config = dict(
    n_layer=14,
    d_model=256,
    n_head=8,
    n_kv_head=8,
    head_dim=32,
    d_mlp=1024,
    vocab_size=2048,
    activation='tanh_gelu',
    norm='layernorm',
    norm_place='pre',
    norm_eps=1e-06,
    positions='learned',
    qk_norm=False,
    attn_scale=0.177,
    bias='all',
    tie_embeddings=True,
    parallel_block=False,
    init='normal',
    init_std_qkv=0.0357,
    init_std_o=0.0,
    init_std_up=0.0357,
    init_std_down=0.0,
    optimizer='muon_variant',
    lr=0.0145,
    lr_mult_qkv=0.5,
    beta1=0.93,
    lr_head=0.00954,
    warmup_steps=200,
    schedule='wsd',
    decay_fraction=1.0,
    decay_shape='linear',
    final_lr_fraction=0.0,
    batch_tokens=65536,
    seq_len=128,
    doc_mask=True,
    train_tokens=363200000,
    steps=5542,
    dataset='wikipedia_en',
)
Each number is 128 + 32 x the weight over its row's rms, rounded and kept within 0 to 255. Layers, rows and columns count from 0. Numbers have three digits each. The size before them is the row's rms in percent of the matrix's.

# layer 3 MLP up, 1024x256, rms 0.157, rows 586-636, columns 128-255
111:144122087123146173093167089139186144127125177103136155159145138160103135071098168083151068151114146161113166128077102134085169162162125159040106139110133148076130122138106094133094099137027117128078085088093164126139186134160118187137074110148105165107113090131129142152139096096146160150135153110107078134182098084063142122109111079136078140107132142077088151126139183116142106084156
102:132140122172105171136158104123145134121159108178093101108138123099129130111145145156154144142127171078106189169178156151113109127170077105143104112134075184097089141099169146126176082118100166100131144147107192126080163178150067113116113128182204186169145101105171088152161161113176112136177110134117121096128178121161124107079146108088143144151148088109192107129125214108172161139143
098:126122157082155082144136096129133177123107195143163127151145087109150155130118130099119186177079115099116098088079112146134142172061109115138146158125137121078040191123140107158090094126092175070134108162194137128127125104116170154150144177150121123191140110156062089148072107138099122095151168142195116117136161144149133117157158084107093139151144087140130179186134100147179105132108
098:110168111170129077103142114180157139063079192149121107138189149119150149135119144084114136119120099136124161110139097111196147126098052107087142185146154110083069116106163138100111133048126092058085185159093134154121085155083090161124167166094149071118106129124130131191101176136133169160147135163166150175100044149094106091136106160127097131171150107111138077068190162147132115131091
103:158182053075186138129173083076158124129162089156136161064137161105107112125147135068163192092111110129126113141093129103115101161087116120144119132112125151113166134117172098100103136086109113147058062109103160099157104145109118168112132145082108161149137133108203062103151124132180143108147122146115102105122163114142145118118130160114063093088163092171089115136151100133153184156096
104:122154098117087097143093145089175151119140120119164154194163169125139082130138136099079117112142166121090141123113113138117152173179126130123108073122160166123178104158133069126073099129079133206134128106056144104146110122074070055107134101144111135095111071103149118122122062123108067184115144090176211036141157111123145076188095125122097113064109155120081099127135148120172147178172
107:100111168129127126107166074126136110145092134100122146171082148132117081199130113154092144158151117114079090208142136126117166115098127174091175161082136089134130147123079098129149154145106192086156132123161122140173146094048135166157140146070143141150176118135117087108054090094138113171136160102145089094138137122109109127122126189161091127094128127112090129104209105106121120117124
100:098118122123129134104114102129119094079122216145146123140177179111139073108084112114142172100108141175139183141132118137146090094090151205102086149140136133150087117089106121112123170143086125127113098105146131118154132133113159122106102102137110126121147095142139101107133113133111110121159115132114132133120160140124166169160091167173156162097163137159112133153160144192212222119157
106:127149150114044118119128070106119143115130174109133073054135110115129184151108157133111114114163139195142128162127155020142158170193092112099135100123123146133120129097121198158107144134170183124079210125091134089086131122128091103126142164209138086123150087172093124165134158091156074099090122085166166054183131129168136126098145158059057071115149110107154178134083095129112174170110
100:096134129155137138103099130144193128051145158144075074149115178098123137104062160186160141166137131115114083152171070157164223138120099126105106111154125148119167078100109093146100079159152112125126104090169113148145138145174152145126122116102100120111122142105148068150170156124213129125064106075098142167095120102183136175122187142148090200142164084155112157102079094104125164115088
094:083131091136162132153099085147142157120107132173162118188097115080121122139110137148072135130150106130167127146082127078115146100074036143110106080127115082068062140153127134113153101133195148106058160178099162098128087171104114112075069122113095087139151155120097098234115109124086185114104126136140118164110067163078122144123107202100131120066181215170124151097108079156151092097160
101:195192095081100152061165137146151100130118066103134132152165043109152177162148161156017113146150093169124077162140139074116114068135105092087130090121109128141159159099115139111113170156128122102165185082134168134176141118127116151121197116080155137159204131078124128118089120106104120099112127115093132133180164111148120159145167154099140185140105185117099123087124133077146174155153
100:135017096173194100132159126114095133096098129131147173132079117118126125147121163130138063138106133104163123101167091097080175108171125142101097180083102093111141110111121154092123128101097124178129095158125092129087140066099149183141109126196168107150122161108129166177090136118128098128137144147114079144148090125188119158079166131164150197096098104150106134156095169083156157113147
097:138155137142147119154157144092105143126096165130149146136124178084164172067109123084069077175148153133141126116199106129132102121142148101166038085141140133158163088109134144097114101130128067129110212119112138089111128149122164088199139092155180180094132199152134101137150202079144111162169110163115132110115066159136160103132134130115105081176106107132167097148112172137143163112099
093:150123119118100140139079131160163191140098088112126099139107052075092115099189067110185120111217101144138119123110096085085053104113086098142135136133145119129180101082117156123071088200131100113093191104131069161126122205116201148090150128137137107097154164105106128096154147131109159115120144118170134113086175160204104101126133138132067183195168144145137135124092132131139142104104
097:184113171099119115088114117147134099203112142116109149175147086080098085131166152121121151143147120142190158103076188063070097136132122128171099121144096151126102122092145115106199134086058134121136093110122093103099205143110088146154172144177175067131128167077116142121132129112102176072082125122137120116180133138134120139176136147156157172118100132106114074109107148174172114182108
100:117132073199117149124161110157168140101119134106090101124127139093130144070064048101084120124094149143092146126137147148089099067100122139139103131163141163198067155116112121139099157131123103128125146157196133115167113139134121059143070143130112186156133138127105142164201093169145138147141075127146070081099071141168120111149121150183103158152093152183107112133174077148160097122105
103:110101108119106130177112102124130140155137055083120152160128145126168157150183169113201143171138161129153121122077084081083185069107112134131126078108110132128115137108118126108141131126110083133185210153183094140150157163139143155119100169088138100090138116145233121118080121108109089118114116145102166082117092091136137131137158150185093127104162107115074121118124169157151086138118
102:117091141126073115167153175126108141145155120126108179181106139091114117159071104150160100132151057118090162169124164114129124087118184135146175059121123122116075116109122117088089130084111152167169103114161155122162217162115096090136086104147106177111108125118151064119098162049122122089135176126117140054156136149159081112174144159172131135062139089139165133117120122141094176090085
094:107104059118135108118175179134101191169110143146087148138141116205100219070088124125130084113173064066139147071119172196170114148158068155181124095030141108132103139149128149098122166161104090158081106069194100148140094095142137135125120115129151125121127086131140189153132111122095088128141103146103092135144076129056111114113132162158146109072188108096094170164129106059113113086179
103:088085132107129092169117154142097164050070103094095097208153109111107142145139097141148114127097115154097078075093112128097092117128109072135070095147107117132115148086096138130123209159169078139195148131170079091145084132160143078141117124101070088093142117128097166151128115199147199179175178078110172132066165100158070102041129104108123107120130118115160113109109219119181117170167
103:148068170189138079086173104173139110086156179090122100124154095101118189107109111114157157108145100140106129105107131149090116151174104144142157186153121104153115130166126073130143142132155138115079143137155156130133135180148094131119146163151058103117167111070175097102121141158152096077123109108123079116066180096113129135156155089048154136108112141122147133149130133150117127097092
105:109086129142131138172130137123139116120079191156126206104144156159114085095173157079101175162169140101146082138155093167153145105115209115141107080124058151086083172124111118190184115147095107145109186128117089150186094165135174077069116150113131162164157151077065107107120147165082114076162144163151119119151193136121106115091140161093165131054089132080151127139146130145121144146155
102:152076183093166138133111137125115144104123083089121142154129182124116107065070140116131076061126117108145055146177093135169124188140176142168136078136170112125099017095135128158138149145100141133109175157134125113105148149143146115171057162084122144107145145160103121120151131093102115128029187122154137157055171083157142138161115159117129157128203087120149182184142152090078138152094
100:154145129128127103093146097134029136162087093112110112074095143170092156133140091156124117081132071173166176133083060132111151102165175057147081074178107157133143046104201123093116149097162114102164168189134176147116105177085106150116135101074196147114121123097144073102162131125171117152091125161173110121133218089145131163115129112102151090152186160163160162182130127126165100095150
098:143094163158110070169135121148146155139124117101124097126156143153112080123065156151153181137151150144131167095159136185084147064105165103121145088143141102162148105116100139124114148121149073172120186111088103161085078104122092108188116148058067139125148088120182156079119140161142120084060072100107112163152181118117101184103128128089162149120133136158080130123140115110150125110112
110:120038096080144093131085093151120129152071104132100107208135149097144079124147118183192072160101150086126183138106111103156108107101095119150154134123092149152096126078141141139105140158126107133116141098100156134198105145107165141110116155120214134057133105128098131118150120202215145084188101133153137115082146118109138107180143138126141126108156185114130112092113131130129126173144
098:166166165118105089099067152074110130156141103096049151170150098123108115097138144134186070156152155116196152115145143161078108113111109141119142119131096062170140124164128110154113144175126098177068093115140080104159103148098084133102147084091103159100145169124152159144119119152153096127147109079134147122111123090151145122159098174059183159091163091213075087053089133132123142082167
100:106123083128109139079114135109082154146061129090144156090088157123166137133142125136163151120143071111103190156118156123135132159109101162163121080108161158134113119150127083153092111152087174087093135163192115090127125083111130099107119126134169092154071101140140123089143177159152118097099143145152129136075150126168115085193143067127116213149177100115108122193149123098129122083212
098:147140177082108095135116143148110107123146142137105129071101149086170143142156115123129152105085140060150127174105129095038167163076217165132101163141116104128108127071165137115140109205109130110150179133128133090103119150097077139165142115105142151088053160154060102121136194167130127116150125186171129116108142184167112060173130103109082102105107094198195101128160167142094153161104
104:187112183122179175129139112138119148158135153139110121151132117139126107130141150107109131136091099098127108141145176046164156150095090115139100116087136143131170155094128152133164123077144124101057142135161135092222110143116090164139133114177123137092154166094137137128145101150138065155146076147171053078123116123108118188080175111213088083157078172139155105124058159150137109146136
100:119055092184141118155113123118145091088114167177079134118132125196207173136138099158113154106151164108121117090101108096093173116151168076126125187108129114130140142145075150095094107137166188149169166123168114123114158177093091116167100139160089125095104088130131117128120109194147110103066118125145100161109131114177177078163124115110126129099121108177146146166146141076127080088132
102:146170149155147115123116088066086122132096156115132114068120065149156180102134147122141129076134096101151095157111141182147115168129147086102047172135111121104187182153117067186123172093160108130162121128149117124152138181131162091116063213060116141125143127138186107155151199172146136093125149165158165177154130128099110108159129148178086130118133206157044159103125134133114205136107
093:167153103155154147113081163116175101100127175107138099146179152120149099085157178125159122069096081119114158150079134126079100152166164140079116081079137123127109181147164101176159081158149089134132114147109129163197122121108078141123124156120167135090199063090090121078086129121123150150103127107129086195110127160101164121178082198098112122165134083130166116150092152105169156121131
094:153142148080161099127209132125092171131102134120103150093089087154159139126160137147120137151139087139104078139111160107083101176132108130090159174134096142105110126123156130120150124123156158142125103112118210138111147170091087157146087174123114158135105138104181111067154164151216161071166126132132118093099137129119071121086140149080127100150107118119141087142141120077142123168149
097:122100077122137119096134182109173102187153140153180113148116121150201142147109112150129144160130106117168132079125163069158146143140141122154103159116122130076107155159106076099148124172178137142138115122107111118141120105178122172174093191152163160149140100171148169105155083153176100146113167073184082101038114145116088151116094124077086144113159109132089102159125158176173114148123
093:143160151110188132102098119127128108123087120105081137085167112104155130192133126212102152185156110119087159109109118102166098184113129125108101124178132089112126128144106087103181134163175089067108097123100097137160105132142140146121129090140096094126113096160147125113125131162113152112094146121152104137131121125161189110166128129180086095134170111097138108211162114167137131114199
102:108128082141195075188072163072107101166097111101182129142083147118107151107106127075076087106126078122122136106156120015169124073075121106141110120117104104106110123111129190150157163135164158139184094112153078094178118139193075161128119143152129146144150111208123113123078138124155144119135104176151151086125119092182103084119133126095126170153112092105138141131088160128119190185131
101:152182080177115106114155121180140152111113135091147099189112116129137087156111167085128140118189176111158142116122147134119126151152086112170162122120149144149119111127176099145162075151086180139139098119192132128152140171177136113114092134122163096100126166143116086062145126112081144155134055179170115110099133120069185113156121082129108086174126138128167125158139186171189161112167
098:112097160164145165098131126114123106086089078137130128146137105081085080075146086125112100072136146147176112124108080155084190135110159126105150091104187162120159151134149154125125084172095160158086090118104139129155169135157060087134180147152139189083170113100140090131109134035146154130074141094165201079126133126066139117126133076097118037131154105138127100113157129082150088167144
099:152112135147099172116096156142174100171150133165165084109104106112116112193089150157120129101125176121172109088123148110107134106110100123105137153048157105113178113139116147097156161140103079136189154148105145154089209141123080147141128088148156158142120085138129074099143116161118172108142126142186136107127119140099070159137161130132135173074103126132107110140120083110170101186128
094:071100171144092106106069114139157084119108121127102090087136096153146068090146136133185126135158188099146094147125112163165136174149146029125143096157089134133123209113080079125101125065164154107158116145102147150152149070167094131080113176112145162094105174142125105095133135116083190124117118087124167155104133111164178159137177090119095191059135130127185133135133104149145115138163
102:071106177079088130099205075101114120104110112112110092175109152159139095091135149087117140091134152135111178096103113085102107118149112044162099122151130161142136128122123181159164164098157193161136102095149150164150172110189192147131118149163132123146052103089128129104126112148086112168138082104156173106134098135049110131165114117089141158171121113180121172153154180123152153124107
090:158125150160139166145130153114206158116139151152111117152057089191137149107177183110122095173141121097117214102143113176122138117134147120128153050125134110176152099160162089125145135138104111129082059151111124144106108139144076115154134108139106124167104164057178037092139172104141097101104159189176191162089100124093099119139124147156135109126126122174153139136107167066138122178056
096:195135159086101192108151142162119099131107114142075106137171154157115162108097123148124175076127103143097109191164134122110164144110152083086159065157081106119185123158131074076101103098094086115122089125119136114155092158172131199080072134128131139135135118081107178090162184147096166138137101049141142154215118167071157116151171119119142135114119114135167137130134113117124168092114
099:171145113113111117102144152076117195135136129162076121114184189118121110190103074104121154064074157103097160130162113148127099148111153134102115098149040111081163150172132126165168082122127122167145076150172112122137057154101146174115088128141162113089152172069156099132147141139079192083135141110164161174170102123125134123130150112143130126129201162117153128110104126105158090163239
104:118163145147141165116149210080128106119139160134142190126104143118130110117085191108087166117112099111132129051142144109129058149148118119161076192090094127125203159154160174143213156166133129154146166129138094124117124183093097114106146135079094163096055042119081080078132133123124158091122122123116136134185118141133143129127119157146095152181156176073102111151137062172108110137169
097:157120072144095166127104114100104178121136104136117111129105110184092118146182113073094152182124060141086065088171126130085115163154116145161101116154115104124137132163122173108098099156157130117167172129130101106132134173161154114151111145115149166086110059097077155145189037037118115120094178174194164146076112110139117168079097121165143172085129145107123151156076166184146146136222
097:155115161102139111117117185191133168086133151174101034151094097129094118108099151136116117143179142144105160112128140035145099068068117155147141133083176126180158111150082091065208074060155103096147137184187134109099151125177128149138123134102166147101081107119197140124123165109126126128152135181140122099126074092131164147064198112163145121152098159187125109158131078134101092145160
103:128124131100161101087078155171110054198118189110170102139158082172121140093173241119129085130195133114152137125156153124141133206124120162062127141140135114103155132077124088147145091180144136096131129125157221125115122046141166108095113154129128147157210077154169094129093128124099094163142108070086156131123091045099138154100139125212095111138165164176130154134118160148182171118165
106:115197150182119056145119153100133157089099160070117098084097159083163142128064182132114194147190124154090187142104095151122129137084115116116141095072139106143182162139127144164095124161160172144096108165135202095098139116154106161178074136107121107099151130116151113135102120189123080109128146136167054098124142117179120114147031132185103082114147097107146090132095175132155117184120